Weights of a small transformer language model.
Training: a variant of SOAP for these matrices, 460M tokens.
Each number is 128 + 32 x the weight over its row's rms, rounded and kept within 0 to 255. Layers, rows and columns count from 0. Numbers have three digits each. The size before them is the row's rms in percent of the matrix's.

# gate: layer 9 MLP gate, 768x256, rms 0.0641, rows 478-512, columns 128-255
# up: layer 9 MLP up, 768x256, rms 0.0669, rows 478-512, columns 128-255
# down: layer 9 MLP down (transposed), 768x256, rms 0.06, rows 478-512, columns 128-255
gate478 098:141114108173172179231135109114130166129183107180098122186143105190135096113186102155109126125150092110157150157153115105132164123136127112136127120163134145096145056152189083198076174148130096115080114134093186135079181163134191094150121154156163140075119074136136121126115166042151141145170122133145068211157150124150096143147138123078086189159086095145156107127140111156141153123199
up478 101:147217136107130150158119173133089102103146122162134167147173128169136133102114113086100093155136067134132157082107100152141091109113186117152121129103113099081181145136135123093143102112156141088126117071120102089152162067100104109155076077156119177168138121133115094131081133164138117122094144073156112138201179188134110167077141130084157103078146078114129149097096175111141200055133
down478 103:135129124099140137206115076111117130124073144110130115106125166129118124067151104127090066120121135151080125147171148112122130098133087103165131169131126104082072134138077110139102131200078075115148115191127156182100114161148144116171126122112124139124074071155148094080177131119165149101116141104117140130135147124159155081204140165130036148107134113109142124170092100135167105137117
gate479 105:163134095099163146169146133167121167155115061151135096075181131171140122168102138131145075163097125098103134163072093145183133158142110097109169118127154134180108176146167080094132157135171081132118154124115118100187108146092135096138190179148164146094065176128139099145150096143126200143148175156109133150124136129098172132159151061147157139112133141134097107113102118137111097079187
up479 101:150155134095191104099124137153104121126125164124136144141139169179137172210154155174152171131121165135119066198115145116085043128165109144174103141143142145096092116126150152129174064090085171149148145161186129156147147146140163127105127116104127157160133109141096093170142136145135107177122104145145100181162085125167123082181188123124189151151082128122158169148147135147167196149091
down479 100:146076126144135100171164074085140164141126143128184087126160163128110148120097065068108105104173079125125180077145177124149094156075116148130136193099126166130134165118180067157163137158145129112091169198146150129168101216087120165122097125143143124093151108179095114082157126121112102143200165112082159134104157118130127127167149131097107154121102104108055130085180152042113111119100
gate480 097:143215150141158195146135111109069102113097109063186078134104144138129167135107086105089124105073102177128144075122120121086140120115148092125138167115039125091078121128155126154148163130162159140132109156120127139067148117163130141125109181081127163155175159111174111123126138197154137175092187129137084175140071087086179114123114221117086142162115156075163098158100126096124096161147
up480 097:116118109113180145162117120132091174163134167140089116120120090101209195091128066042153146133064149119150132171127136142098167162158118099101110131069133084096119105153143091193138144122175138109159101102067125111170158133162151133151093148104182146148191158072143108130084117121140121173157086180130098119120192132117098097144137134077114155122093157117122091065102048141147171065145
down480 100:184164081121165113123150136096164057105119115072154088062088165131091060167128179103133113130144091172096093102102129143119109147105132109143103175178211125128133124069101189120150110153117138177106157110183119121088094104154133151098094152113142069127157195175091150144174113114130133137085143170117107178183095140183184110156089155159121143129175155130122139167107129119178193119150
gate481 099:076110133098129120182120167176160187096173104115110110133136173142136152126152192146117187126112076177168137122130132116084138154112117173119131133144084138123196159195174117098146146115187116146034104168125133187151097111149124090097156123124123085105150169109180145148107090157122183102128109157117143109115122171152118084164149126178129103134123147135099109077143109179063109144117
up481 103:116102116145234125132056118144086184088167176101055106092163147113133105077113117138105184164158132187125141086110142123118100123175098169086155106140169145120126164120152120108155121041092138141098106151106103151116099143141092145131154072206132184180139164186121133129190141053166148173087139078076159116114132111127155076087101135112141114112124138091123112110099150166093127167126
down481 101:193115105085110102068173162172143089076185183075195154122141090132159070081107138091116145172139174051172171102073136122124165079095116107156166133150152111152110137106125116114106129141181185131128145165137128073106071210153120135080188201109124146107167112155127162132102116111136080121150103138120091086141116148185178136091152144086171110118118105190153161122163098131134187153130
gate482 100:120159064174073154181113158056151113135153146115118129128135108134093115110125127105125071169137134120114100111136124164157190113089151116125129115167083172116100079097144125075114160155198155133166094174109119169116173153140111139108090155113134133120115126081144076187062167086162162137135137164125162101145108124174154084155135068156078114134111158086131069143107129139086109118152
up482 100:136088172083112147149125101165076165120093155116122148082048079169091090113158102121201097143185146114099058076123115041135089128152119124135122139118146110117117074165113100079116140133092080125096164168110104171134128131081126103149144147133083134128135103115112185129113106125105094159156145061102129157185111096136165102128205070142140151096158109169147123166159172119125072147106
down482 098:120146120093149120087165102089142150156116140113089152134102114081164137105175129191110170168107115181122171147109142072161142059173173087150094163135122162084142127113131171143185106154115132114117133130132173098119144129160156142109104136077163167130155184113136125104138127147100135126080087166122091114107160103113163164145084113120159208102103109074112109226116191134159135155114
gate483 096:136112139111095111138142126175147142151121175150138068098134111117087122127178089169143137109139106133144090095194156093035122093150136148127077131180141093123121105084135104176134129184143118197148134156148127146100144117074123113164157193144133108143094159130159175154125141142113164170197159105082131152151072129169189166153180114136131142084154137107113162146141122112138097113178
up483 088:138060121150152122133127098124104166128078107117115142159134067118142100161183077118122133160169117147163136085112056094151148159132187112110123119099129130094186149074114126124157060115089130116106113123137117149126097117106153133142157125196086106092162135091135160127087131138060111135134095141177129098074123107146064133106137166117156176082162075090104147148102076135119093155110
down483 091:121156092116121120106143142111129083148158159056155124152143156110113151088142107111137091146110145103112043100143205166054084074122101169110144170171135121146108078154117149124098194136119099168145141126141111125167109147102163154140146166078150165160123119114100120117167107142137143091164167147101121144137109105137166136184162131108107099082114118131144181144129148130056147069084
gate484 101:164159178140082086182101117140138108165145133124124084151171196164165123159125138114113184122126137165134148142132059144193137133162078097189181090083165134106109124123091134156128085129161183121085148123126147092104214157130140135113100135117110095145080095123094133119066122150155145176190113072118129130187097121065129073088141102105181114112123170150124110162184171067141167140108
up484 089:136091181061123099094112137148152157127188119149108138175145148189152161050143119174130179131192177141142149120071147087121138104168158093093101150132107122109115050119107163140096123140132144139110126102122146092148108099149126099148016108117086160171154157129182066174138100091117105158112147196129161172140134086132114093141140107140155161119128119143128144128141143071128145110090
down484 098:161150084124128133134106103116143164179170138121138165173090131078103093153097144127138102117158158169138087053148088190167110116127137151062099109095152119150141168114114070120192103082110115122132084175126072086138184120183182161148160101164092059066145105122098150126121156121167102172124147092146171150081153120170136188134121126121130098122151124120082115131133106097124096103080
gate485 100:069175105095056111159127172143097138151155108158143147107117142130137072147099118116180113160074101095095092100104102150124079140179115138096084156142120149160176132156142141089153117137109112118198086090168054131154117142170115107142108162098096064179160119119145166149176144141137127134150094100122148167095136105139176101123122151124160137108084134126121088083146068154116104115113
up485 100:131084114177193166145142133092150107128051124160124131094126081169154159142165163133121078126100119191193102160129132132108131118093178120156163125130165163050039103080085164142142108139142153193132157165083105136146108141073087106156123125126190164099116183126160176124135104093123095149131114098083140141071125130181142149129167130207187087085116065177136176162154153119158046146100
down485 103:128133132134128129124139098097113144183154200142168140110078145108106160173145053115158141160095157111107202103095180072121144126151141078114106161117177121164121130118159166113095094135121109079162158145130142114078078112138089093062159166132086142168055094110162155156122137158108164183153191116228079134137097111131176225083161110106130167128126173174131096103130153139141166083105
gate486 096:157080126088081140164087113142101155092175154177098128165126118136109077088099085173112151134143121196071108164138108142071115113189192162115164142132093166138153110131155117159130157112131129170191138100108155121113139134048141098208144169091120071131128121103085169071113128111160140120106176182174119184170121105077079117113136133113152175133063093122141123103127093181161124106148
up486 095:081105191169171163117153159153129081171173189109067119118138108134148091141169109142165098153089150148087102128100101063177144045116103120158101119151111141118125103154071186158143169100080162141087143133124163129173106136144144151107154180129101134055146113176141124189125077167152135111127169109187127129158106146093143074147107138181114102102082151142114147116169135101148186125118
down486 096:147123037092125102094171092128138095127059069172162154157159105131152114072140109177124156131193124104133136095159132153102122193100168101087135061128162148134099131080117103167136038177163143084133133124184092130110196148138151155171081153142067140124080095104127173073160134160144075084144113113141183118117101087161098132161124106115149136073105119117142148204172191112121075146138
gate487 097:125138047187180137135156156125120134207151118125153176154051077156149085130084099104147110154112171151118161142112137085122126126107186132135163081111140162149138135098078129168165193134114159137105077189144175149166139147111111147144119136152087188093078142157109066129172159215167171108053083138127095142102172174147102134124160135077139111173155132159110113191141154076139104054138
up487 094:103160134157114210162014118119180166081081170094106153126126071150168171185080117137136100141085164108123090120163084107151136168194143133130105166126132152090110142107117136099131055144099199106120144118079159103135110169159163099098149186158128105141200118096097112138094167132135132122122126177136108104081146109178114144093150116025132107188134109116134118081098115136188120084162
down487 092:105119126131121098096147155138085139113149157189162141108155131099183139160171120069152143142123185158125120156095128158166149137104153148132122187200054142131110095190101174080128106076111112138121179119132119142122133047128082142137129080150098143141101108093125135104209112093150117082188129157172109109124068097138113129165124138160139140102093171103094114059105110089098049154030
gate488 103:165195134126181120155129138157140111156143155123103147191134158136081189189105110167165197149115134085090122145117193158111119145177155112114132079142199158121118123103161201115159159172072124097103153174092085122113156133134126142127175120103029134131152148160126157102185081146168108169081091158131126104099130142144153144080155114138178156120113139087153162145137127099127138089137
up488 100:107125154137084165122147178151162149170186133114125062116160104104149126161106188133069055112104113181153118125167112138106093146144172118132150127055095128152120141189134134106094129102129142057104183153222156127147124100157059096107134168107098075143136126162096137164174116117093151129051114089103106093152160147080074155122129138111143071083073096120081150182132143130085073186170
down488 100:098132096107183132196128112113109096119126105144150146141133119182110124116148133140049119117138196130138098097134116110172091189110145090127148081171161136105147128131157137115193118123135103136155078133104174084115085146109088126142070036139116161126184105107191121143164140100149111150167161166082194141084103159159140040102122151177076201089146126158182193149119077105127157104114
gate489 098:231119153152189155151104107093161125172123108141090151134188111108153130145193109146139134148100133109108121122155157158121118110096135143093133148096142122070135150183186085141160216159202100134077121108121161136117119129139183136067096101174134125194149184076136154122108147115089092055104099144107115160117163187150123079108126178157136132142146117075117151144160128123089120117063
up489 099:123115142101056129134184083150194089146088108177111141107096125138081118096116150147145116116131085138136137112098170077131098088136124114152117143114100205097138077160134134098104140157146095193082141095089098142117154135126159143152137117103129102199132147162118110116122114097132147101146095097115140187193117097134124195178177154174106118114109144107114018164100101138145170144168
down489 101:101133148113160084143174125172130168092084185113179160141168154124139126117140117130032172122129128161169086191141118087135116106165172122095147153075096117106162156097151164079124076072149148140157163160169131146167123055159133171108134171118112110137118131119137118131134099119161190164107117117146118073090058144153122111110121083072166133137144125019095202095087122147145140118145
gate490 106:106109086121129108130145147143093130097078168118113173117219129169145160110156127127167135139140133089183073096096120105117155176148095161138151065127156147131072124175146117126123147148096127157151114169107100121109146121122146158166157176157119118123122097151128107101176157075132039085153117172140105088104064128136196136107090125178135117092131129076156128117125127080183138133101
up490 102:092109126099137170158155120167129154143184113190174107114107126120142093177109121111133113163117193099110109097083123090157175135171141138088113143125154118161132079150131135097154143183086189155130125136149101083154075174124064176143057095156124179157186141141091121086122130152137152106149149110173110148184188162181121132175132102159133139149166179106057138114118108093077127111141
down490 104:148127082132182145081100068120152125173079113101142115149099088110075109094145123193160105143102202161141093120107168132104121096116168135125156191114125088074139147115099141139118203150223161135161097114107110139127102091071157160106130107080157094144149126118109091156106116147116118138130144105190150092134120154146105154105097171089120117134161063133107132134100094107217148172064
gate491 100:157101189096086130087076111118109142147118152114108088146147133116132180149114198118105167132092141154093171125087126109150151111120155127096065110175198109175107189126158123112152114089111165105168114130088146081169102117139167175118140097134073132177113088167166204179145084117206128151119173156181121100100104070112137113075152109072116124131141126098173081175126103133122132136110
up491 103:157168144108115122154168121123068143078167126156195163047122173185182121151136134159119072161039116153103170158130120135098108144145184143124179096122100118123140042156150161149076171141114096142168159139121060052102067172109099100092114176181145177090121141149151091149170142094158158101159099123073152170141144165213141110155155165138104083135150156105102129125132154107129130195104
down491 102:123128084131038143074108132191105189153064152167146154134085081077106117151141166043081197073168169125163124092181099137113135133139120157137145128149099119119141166162126170155185108151142151085096126121174113154113142104141143153179117100167152077199154120119114179078117143161132089155100164206106168129118086099161162155055151093109101166149096115149116107117134140096056145130169
gate492 096:160166148153152139105155079188078107131122161172110104177131164115150164181136124170116088139139152102145132127142133164168150111174073105129089141098118168143137130188173112179124079130124141117150081132083173164057101101085168127094165117180153057111119049115132140079150062167177131125151116119189175198159137129093128120091140175096088130163120107144093122119147101052136079128134
up492 095:106149111136157136121149156156153097182160109139111131095161129148130088108146139152049131184143094108148096120133174147140182132126165103154111073130084181174075172085078129134119152130209116135082136090105135162136166123123166156140172153128132151091063146110123108142161176122161122121076162129074074089131117158135046050161151112111164114136160123088116131109169154139173104111084
down492 094:119164071162151152154062125139095104095074085149161093133086121144111175188124074136105088115136146128091138181119076131116150114135087124157081141150104157102108083186203131201125119135068140064118127159156160124096103136154127122096113081098133092123152090120183184145123138124168141133196127095067190138146161149135139157097121124115104147140134179145168121139136131092071125157120
gate493 103:138169133094145136131116124092124134084105158139089153125100106205141114108131117083095110061076097135091093140124109111108122137111119128130089128117127129127097129146124119125145216180163132155152117149062194156202126103124125127102076097239080099108124173112113145145124149166122088154185110102151133111111139177122073132169124092143119142144117062148116174134086103125140113136152
up493 099:102083076100092101144138212153166147133097095099136158150145088121113106127124140186183114106107151122070121148134128153144129101132155128127110167155133045089177167090067102127130145146134118143124194142138136072155150135095129124168166191101130099172196164117110105177223190173136166128090182106117119152126090126130193147138148092129098123119169117165184156143051071158042144095078
down493 100:114114105150112122082123151128127140142167191131128125156126159170177123122166133104085093094172082122096170214122092129098116173160110117104141147123132110141174103145116128094113229123086145174111166107105109115088102176062112143149163111145205153115126150117150117147103075131069113098139116095223095117146171136123094094161159101143132041122104093123093097098174155105118122143145
gate494 092:142117164093144092143148125119135148125103112197090098068152112149083110094114128120123143139102120144170151135104151156121100133198135157079159153113193148163149105092169064159115143129125127146145108213166145142123109154149182079141125107110136168144104209113107117137105123144130117115150102194203090156121110121144152136100146064083093141185129072136119153122160133078125165076157
up494 104:118144115165119141103097107162140129187110106126139143081169113173121168084120127132184122127099041095119064167129066120116156142127133085151098136139104132098088099130178144163138095110106130123122104107100100110068100183084114132128147138103162104165155103097155153121135139145125161106160130106080128122141094114120093105130091187145170027100129109083129064103135086111087117175080
down494 091:199176095178078137201108143143089129126085111139059144126129120088152117156176138144095170095127120204186133144113115163110177153105134135077139097177150208107127151097159108127101118104169153188097150112122160152129102094087132173092130146137111135083148186093069158116090151170168099186123174156129135129171073167095068080098101131133097124133171145072094184171169108097133152176118
gate495 099:167110108111113141126141106130111168128087134155146153099159134136090158017124127161073185072139171145117117153140164106124092106192116120134119154093079080098117112092199149108135120124172122162107149159091114136113118151132151144112124127123118078101146132135076139133139150128112105115120074192118101081169181128132152106124083088154128151120116021149118040171098140138127180129114
up495 101:111144113134176096112108122115147145083095087123131160147132081117118089080166176158110101151126163104099193149061075133113091086169124154149135152107130135165139106110157135111157164158141116090130165114116095143145199118128159098107090114136083119124132186171117130116115127148103182111137115170092100135137176122141060132167121084111088162112135107099117138148145116108138131171158
down495 099:149123090130080099111112125128104152166130125106149155119139165150097158110125080210125101109134138101116146079240116100142148163092095136107143131137178134126119201139158059139098099088125120097073080160114111133168106107118155116121118154099135107142135147055071126132183158135168119145145161118139153180077124103186128116149108138169146167157128129068150120121172118094125170112127
gate496 104:159087171066114144136147183133098096138159180140147060137098116118165112105169134207144183139110129096207205134142110169185192131116159114125106156128127087172096164129139152112126166130138142143135142115148147129149135114127041121137103139154084148063093091136184137131132105144151079119102119120203088125126127135204125095122120117191150112062183152135138099145136133066154130185197
up496 099:149074132081183176116062108137139143159150128121142127195109150103135070059173133146150140054147119150186131080096113081086117084151123181145130147040107169138134131121115142126092173128168076072111163187161130132144091156136192117108101029121085176090148171154109146108150092138090145089211090163119156151075125160112146106091145119152147134090135131105128139066137088124150097107151
down496 098:219188118123099158088110150111120105141243065141118133092154153171131155167084126150168138143097025160100138144115074159184119132120116153153129109128112144114108118091142035069128126125137107135116117123153142126127114176085087128151111177092099129155155114109133106179096138121090174105096135131084111106152071123145137142082109111155139111116131160099127111117154124093132116127115
gate497 096:118104169095160161111171157101136108114100139113132241156144163127152093146195109164168150045146123106101137123118093154137154085123120139104123151128113101160099126168074067148197178038167119083084104142144145176122168156115165152077127087128119153162105122128135134143109153115107159198074098113160127158084126133159100144125094193121077077152131123114131080070162147097106200118138
up497 092:201152183136124134140096092160175110115109076080146087185118130155166165119191193149118152135171083126144154133151201110151120129083138091127147152094171145096157167134074179137150118117128126089170098120177128149179080125109100091137092134070092103100133184134118105079180106158111186111173104113079097083068148148146096135134086104102111142145105124159147065119185102167165094112173
down497 091:087164105135144096136131128062077131101133180118161145174121123118124101156093025065086093077050176160072160121172078138124114162171136104100125144144047114097177103151113140129143169105139153155132142155117115136092128147135125137141086148095125183125095164122117168144152148098077139156064093092114108144122094053173120140133151106167129113137116121093114101121126129105129164156078
gate498 097:103148167128145139087182108103194146119148159103072122099195152098096113162217146137174151141078130089186180083098157147140162147171080091116161140093112135104135178159115130137091063184198129045128115150078092163140127088086147150129125099097107142139133113124123132156227089149133118131118133151107121131127149115144107098164073145109144160137129117120195168185131148149131123092169
up498 105:139064092152138117140099159174154087063104128141170073101091101144137117117086098158165158128127132112047121178120246123138146118080106164149179132117142135140128140134164072109127140141061142087124130124127133161105092142135117145129111126103092152126103188165143133159167091077169170137134139139155077164102129161132112191100065110143078102170101145128080099180106095143126117078151
down498 106:126130136154118162116097147148114195153183094088170137161101108181117102121097143130093092140115134123118110159115126129105120150097087163101143206110082116134120098062104185123128214113148121124118186188154117106086116165146089103113201140111118169141139110124133137118119130149109131094119129143121108139116170067130185141072094118123124130158085143139171135098129142128170080117123
gate499 102:074093171146103146164116106134111183090120155166109072162145109073138092141122082099141105133106138149153124102126100097114113105130028145093145214146143120150100085212105135161138143138120148152135178120105076079103172082135152113129122091126107148126151165099140177126112066107114077092170105132139128062152147135186105065174139139111139139124140097157063111130071182195149108142196
up499 105:144140103155083116125147189161126159068074059145126084175143149052098086076172125133106167132222106184150141122156142118107151149099136234145149139099098140144148161153107155180156122120118110078134151156132127103096122120107188130138157095104101091154150135153103159113119097130110122193170164141122084119152145183093126140156195147117121173143156200135177116104141174079098143153199
down499 107:103173138200138182190141096107139112097096100107172163141166096085105107116113106171166096174155107127123156144098108092095081183118132127122119097099110170107139107161126138153115147115078206098127123096185124110156110109078196159180057124149143120060111110134152091158118165121129098119106118195134140141175127089160106115149146156141184111167090145129083119044141120132125132087192
gate500 101:114135176145106108100130085125158129110089106119072170136168113157125114138100084083108107173130098108122158162143136048158161193106171145141105199080144113112156147124138170113104118136103120100158136113091169137115184153062077142104133183160170144101096204127042119126182114178070112102156127128175161057133099111162111127158170050109134161155170098121137157076215139161132141117114
up500 106:097143134136120110163129138135172121128118127157105094127060173120099149071150077143125167176134050114091117121143181135165107101114120158097192190106189058132217101117113133083117118132119140116096094164156178172135191118104172125089091174087137165140150074126135131125107103117116096181142137114132140147140150158098113166130103106102137051129158130074135183106118082113202171123164
down500 101:087139226148164172106139130163124109128101074114135139138176093161152138193104195088181136115099080114182160153151118095172111187169093129122156115090126151036074184143110122154137104098137127075164159155135125075166148106070094106105096096099167130076144140104133145115145061122145164153078127156146159179087139103124118105117132144116150120077125153033140167112119141112109158115172
gate501 099:103065118109033079121093095121104148109171151113120178102147136155187152110059137115114145125129126146122164175116103108143110135125071163159152106139144115161133148143108105134170181204184112080144130130070155107046187154068117144117115169159133143199121148106169141122136115066118131186102113120139112177085175156087185140137118138156142144167150143120136166162078081153118103083114
up501 098:113137111144094155160147151175170125188172128172094102084145214139112025143128115079093142120139097161148052089145108207130159115167080153137098131160142098053166099135110085081136094193149097099155118125099136153136112124114108111100117106124164095131087114170145113118123136125158148072136132087184164131155128105161101159100110137108198148133101156130161135124097136163090119106136
down501 100:052131081102121119137159144133141121173100064079106126123132124097104118129118093082149140129152063061126114179152120100115122117098103065106145139104106099104086068083103091132106165128118129136136123087097109088130177177068104131109166165104116149131104111145166167105067128110084141119170153183135121131141108127078067096160115116173163171072036126108120084168227154112142114110115
gate502 105:136197143128182091108157173123152133112126093110145196163142142163151075119159148129108123102136152156135146166147086144065108137100101125108148110160109154128143189102112114140134124150180140150085205177107155104143152167169123184174192176082168156097097187102115147194112178121099097140170205151147161107160136080147151120085077123164137104139150148114146212145109145074142130109103
up502 099:159176162140184113125086086154140155100113102115127106147099148143120141192063154175127089110125113069146106075133220116113146142182129144086114063184139127131102137136131145132154089064122123129143154155114148099156108121116106161134117132171149128117152086107114115158104152076049108153150163121101124134150196113128135147184072124099133165122135137105113142114166122145162137184084
down502 097:103069135112141124157146097087130129113192160104140110115161103125089092108161126120074109134091220182160107125082147127141132122093167171085112117099141079115173142151117110151078130102134168149176078108155144172134130085139156095134167083144084147112118121128138123104148161105145166195113116142150062177074118152103107128108170125158151132086080133145144118113175109133092170110152
gate503 100:140108127156162080175141140085172167099069088150168083116128075162142163099172134106149148103118162174103147110133155123096124189093123126086090118070144143136112123084074129065133158125196134181125102155115119162123176158109111185163164161127149182055110105148076116110123140134148064137071053148116141119145109105143113088165086168210127057140126115105129119097153128130111104167059
up503 101:070103101110136147123097141117086084136144140103180094134092134136138129086117067143081133103138105159082143114108086149109102184145167151090094096105131149086115187110110140102108187093117141130115141152129135096075105133135143096148105136070156134087168061077108137140177144149081171135136128103111108203152123114140143148117137174104151142041068116154125110134122107089115128104118
down503 101:111138113162108123136162108113086139129104122128193154153112113093087100117120141127113112154094094076167121119147150171169140145155029155118091121176116116106061084160119175172137088082120067148095122123171156169152101167110123156092212039152096093121146047092119107203092164119157136115137136120151128122091150159170126126110099091068083142105199156134167163175130100103165086148087
gate504 098:092132132131124089044137172154096132107138130150165176116119152108127112193173090130091112132111176121152097149151153158102139150140114118043092073111176073118101148084066137135163139084172119120189132125160130158154104081139160203146178093089105126141074135034151083121142103146131154120128132133111098101081157128148078103122125061157190154138146162149111141135089100176110130105113
up504 101:137083180144114163099109096074116182116138118164174089151148135141150135104135184147147064169154139158168164160170173131183118142162145178114148171103125096134132127104077156089155085093161153132171138092151109107116074103126097146136122156128073150140129184134125102182137141169139164124125092104164083108163170153129120140152155117140116160084127114151103149098162179121169143156161
down504 093:114088125119131112178132135105128092154084159106161099127170110129060116139197151054124153086048140136046124157082146168129154087116102134153103103144129150102170090127135150157099158051116153131114135165107161146124136124096163159097147125109168086130233117123112131133134094083134165135107124137119093155070117131142139148128160164169131086127165178113066126148088113133087138114159
gate505 095:116200095081149091107121086155174105114153162148130137127137099106108133161148190096139133142103099154148118095171174085097142123107124037143128077091157135098078185094184137146123137100150074098174113136117142093116138136067070102133095103139139110177144157128137156157133119112094172126061145131120163084144137160077072149132140141169122103126152110175156111081123122121103124109110
up505 094:169110091094082146102081167163144177145114130045127157124101166122087118131137179170082169067100154099112139156120143165123116115131122149109159088103126122150174123142087064132082147105181086121136102233134128143146151145144150082177097143067155145100110104204142185082127115152161141092114111103068139109152142184221139156129141131132069122111129113107122107165127144148135146101158
down505 095:052198122148189148134088137129095103125096064183110145194156067139134092102128093126167136155146137130158124108097085163113100096106070122147098136086129110109088166180153125120118049061139113153125116097082160112135135118088150115141071093110123139148084130157071129147187145110077128113108142139146101136094109097121151106153154117079133124186082088157104160070083103132032152177054
gate506 099:159138112151103139086137166143105090140096047186125125135145134099143163148120158134124062151103154135146169165136080077119104144111118106092125139120167106094142145112122095154127169141088113173147181123078130103091094188143078131183153131136090122037175181165070155082121130185082094105170106154169119152134074123089160140115120167127090133185186188158139134065112093135114139107135
up506 107:148145133093107133122138098146105157142192121162126149144126137060071104117162129105133143153198095183145124092116151122115096159158115106065079133138159107130121095087149143086078114143108132113122126067084136175122164159154115181129058125143096139096111140120180072088163087183163117113117119152125104144180117109173098084161115098079074180177082161083158122124136127146128127121192
down506 101:118136143122131118138141094120142142139119196135119163131106110158080104116106109173125120108124161127198218176093143186116130115117153125137145046133094150167135154117112109091129092090185093127151129161109113128130151160114133115066132109116134175141143125142110160096132142158128155150121127083135088154134160158155186121151129076149170110056098100091119122171139115095104156149085
gate507 102:106108119182118135161202109115145142128068099097138092109120095117141098081142074123114108161135079134152168113091124100070104117111182036082144145168093142170115122160125116098150172083131135168186154191173106120068110118120125131134094153111067082098136105143142105169140128120109066145082158122101164128130106117107192161144140109183158173146115122134129131138184127106214156154121
up507 110:135103114214044063123115134117166140103137229134155129155136082156189155132127112089134107100172130171125100117151133090126138107193089134158113131092084146160114171161120120140120172100127134145118141115103155161122181084143103063108075116134074131176104096065108124116143177111073104115104146108129081149138160092173142144111157196150084094160113112085095126126079125150048163117178
down507 107:159162167122129163104135058081104067112138118150142110172076124061092087150094121121131144100133116157085178091173090131097185139152111154117130149091108135153204170144137131141149135088071105136103076139170159167150139137125109104120165096148120139123125113164156162164077152136127076142179146120130162158053165076070138108121186132142121151090141192156079126125145117153093147151071
gate508 101:099065067153101133204114130078105074139099106112101127143138144160150127130078072145125177135132146150100137125101134125094096090176134199133099128150139077153136124141210135081127105151111102065192163187136098134125112112165067107176127190112146113142105076136134099134136084154141149161127146189168102094219096132164181142156103072148110120147160131160188125097108096165128137106159
up508 096:143089128115096117123113118129131126130176131115160180136149141156129186159128172159130047163131142115197087185143132198139128159157075131099182166164215189130127111094185097089120181129201173096174171129102168100171152084118124079125170171114138118140127122124125140113158106111131123077145080147116080079130128176144124147116169224116121136131140164135204118153108156122083127134158
down508 095:166191157168193157092141140139151097171115103132096141136039098124117081176131161103100126156068144136103145090150144106128118156132145144106140221103124128142108149071103151081129142123111089134100108145144115064120173128135095144102130144158188153136093153127109194192098101100180129146058121071085170117132125145071112103085126131089159121118087088061103154171142136104149155156144
gate509 101:093115148143087153132138074159189110131129133142196156148171202114093116110106120188166150089094135099124174133116072096129128154148134070123093078068172161124145159129072086142155128074163201132111135165139120115166128127179118119071096177139160186122147142091159155084139143117185115130132118157138166145100139142141127099068131190146175058138145063108125167132095143128183074125151
up509 102:157153102086184118121129148124047158144114177120114124182134140128104179152145084066091158177119141114140100093137133116128081143196159146133172112117129133092205168151146114134128143189128123093166078169071125087145164185096187171120161125101134136109126119080133105120177156162112079083100167136129146130122190063127133136214108093132128133154090108119134119218095164102122198118131
down509 103:171098130114120110161110168117120101152141132128127103105079081151189099129146094149149116135106108105185097143099134086071063070149203064139090154083104163142171146117190121157121125103133115136123142126124111075090140157163100146116197145099143113128111090139100139139075172136195116201138105124135123141197107061088130111090176092071064133114112170188183158153160194155145099107167
gate510 099:103087105104131112131115097148145107115132094135114130116117118143165142107194155100037131164116138086145116138094159144112147101122135117148094139076167150091146070194114134141109075181171101120106123183080123106129167218092132171091178145154098075135167102131138157123113113130160138141113076138163114140155179188200160116097127148159144101144128128137118087112144156137118140196090
up510 094:116106102157117114141083131151098106120151127149123133146143130149119073100123117125159105162131060183154167109067124128058121160137154146148151119114131116142177108105144123132073170074089119123033174099145102147093192148090117136168091119148057175086095111173113132141141187121084124121146179102147208146151092077098126112119052150119135105083111167158142113106143096095120123081118
down510 095:172064167107167112147135126130135144178109119119076115087132102157144150131141092152131034160113141055087165177146096152178102052080129108137121088157205085113125124153145112104069064192173173167179104129085113120132044087100101126118172152125086086152185143110117163072082112133128146115102123123080132104096122131095149108198132103115136145090139095149092091175086144107186134159131
gate511 102:117123160074086082193078106046158166094144103166137101109153163120154080033122126116124103094092143125099137144109176212130145155114130100101169137143143141103118145101162136150081093109201119190171121106080134164113131132128096167155124079149067121120204144110123150123100166115099115147091174127138121114084100119129114163149129098095140142102087148098069175157082101147113144136158
up511 105:123119133148076201148092158094112084059136110074129114122101168187104140122138151112110138109143121166112072087167127088152105182134105122071116135120124163154093108150119108150157069175158098120140116105164151177147081138103114159113158159191159075133156054091128117150101088149096108176143136083160111165082094146144043129117081165132089112158170111144086084165109150126144130183080
down511 106:160140175040119073124135134170111143112078117108091127110138130177143130134133116107158130158157172130103151125212099153136099115182090118122155073147124141122081077185112112164107176075106089163128170134168105110116110097114132136140082072124142128198148195124176141129167140078095140114118192128156170119169155141134087149185086124104104079077084107112193189112101122127117155144115
gate512 095:130148174155153102170125124130142134172115131141075165144122096133135159173059115152171084117125159144173118154125080134077025113126109112143091115103125184179130187163093054141107080132170178082114143140132114114180177185141125107175115071170103113148087152147103097061133154167111053078122132147122155120167107124134174139101170145156143156104122135122117152191162198172129079096103
up512 098:121115089193101152082077115163164173139133103157170176114134083034094103136106154110144141124125151144111145185118078136107155099118090129118107152158121138132143147109090125149085124133180140142069099093086161068122034132124119101131130175086208156098100156132138089127114145091084141122075160202128102107025124117099170114072124146105120134109124156183119090161118164059175139179102
down512 101:172108128206139162116088172169099111147114115128087084148148120140175071146072169080164133161120070117009168173092131164154134139129160129106129167136160110152084139156155100130113132072091120140110121132119172125066159146101137143169086150103151140166120105102148100139082087108161141162117122102189110106135109104112091059156100131152115159185147136137134107098093185188186089157098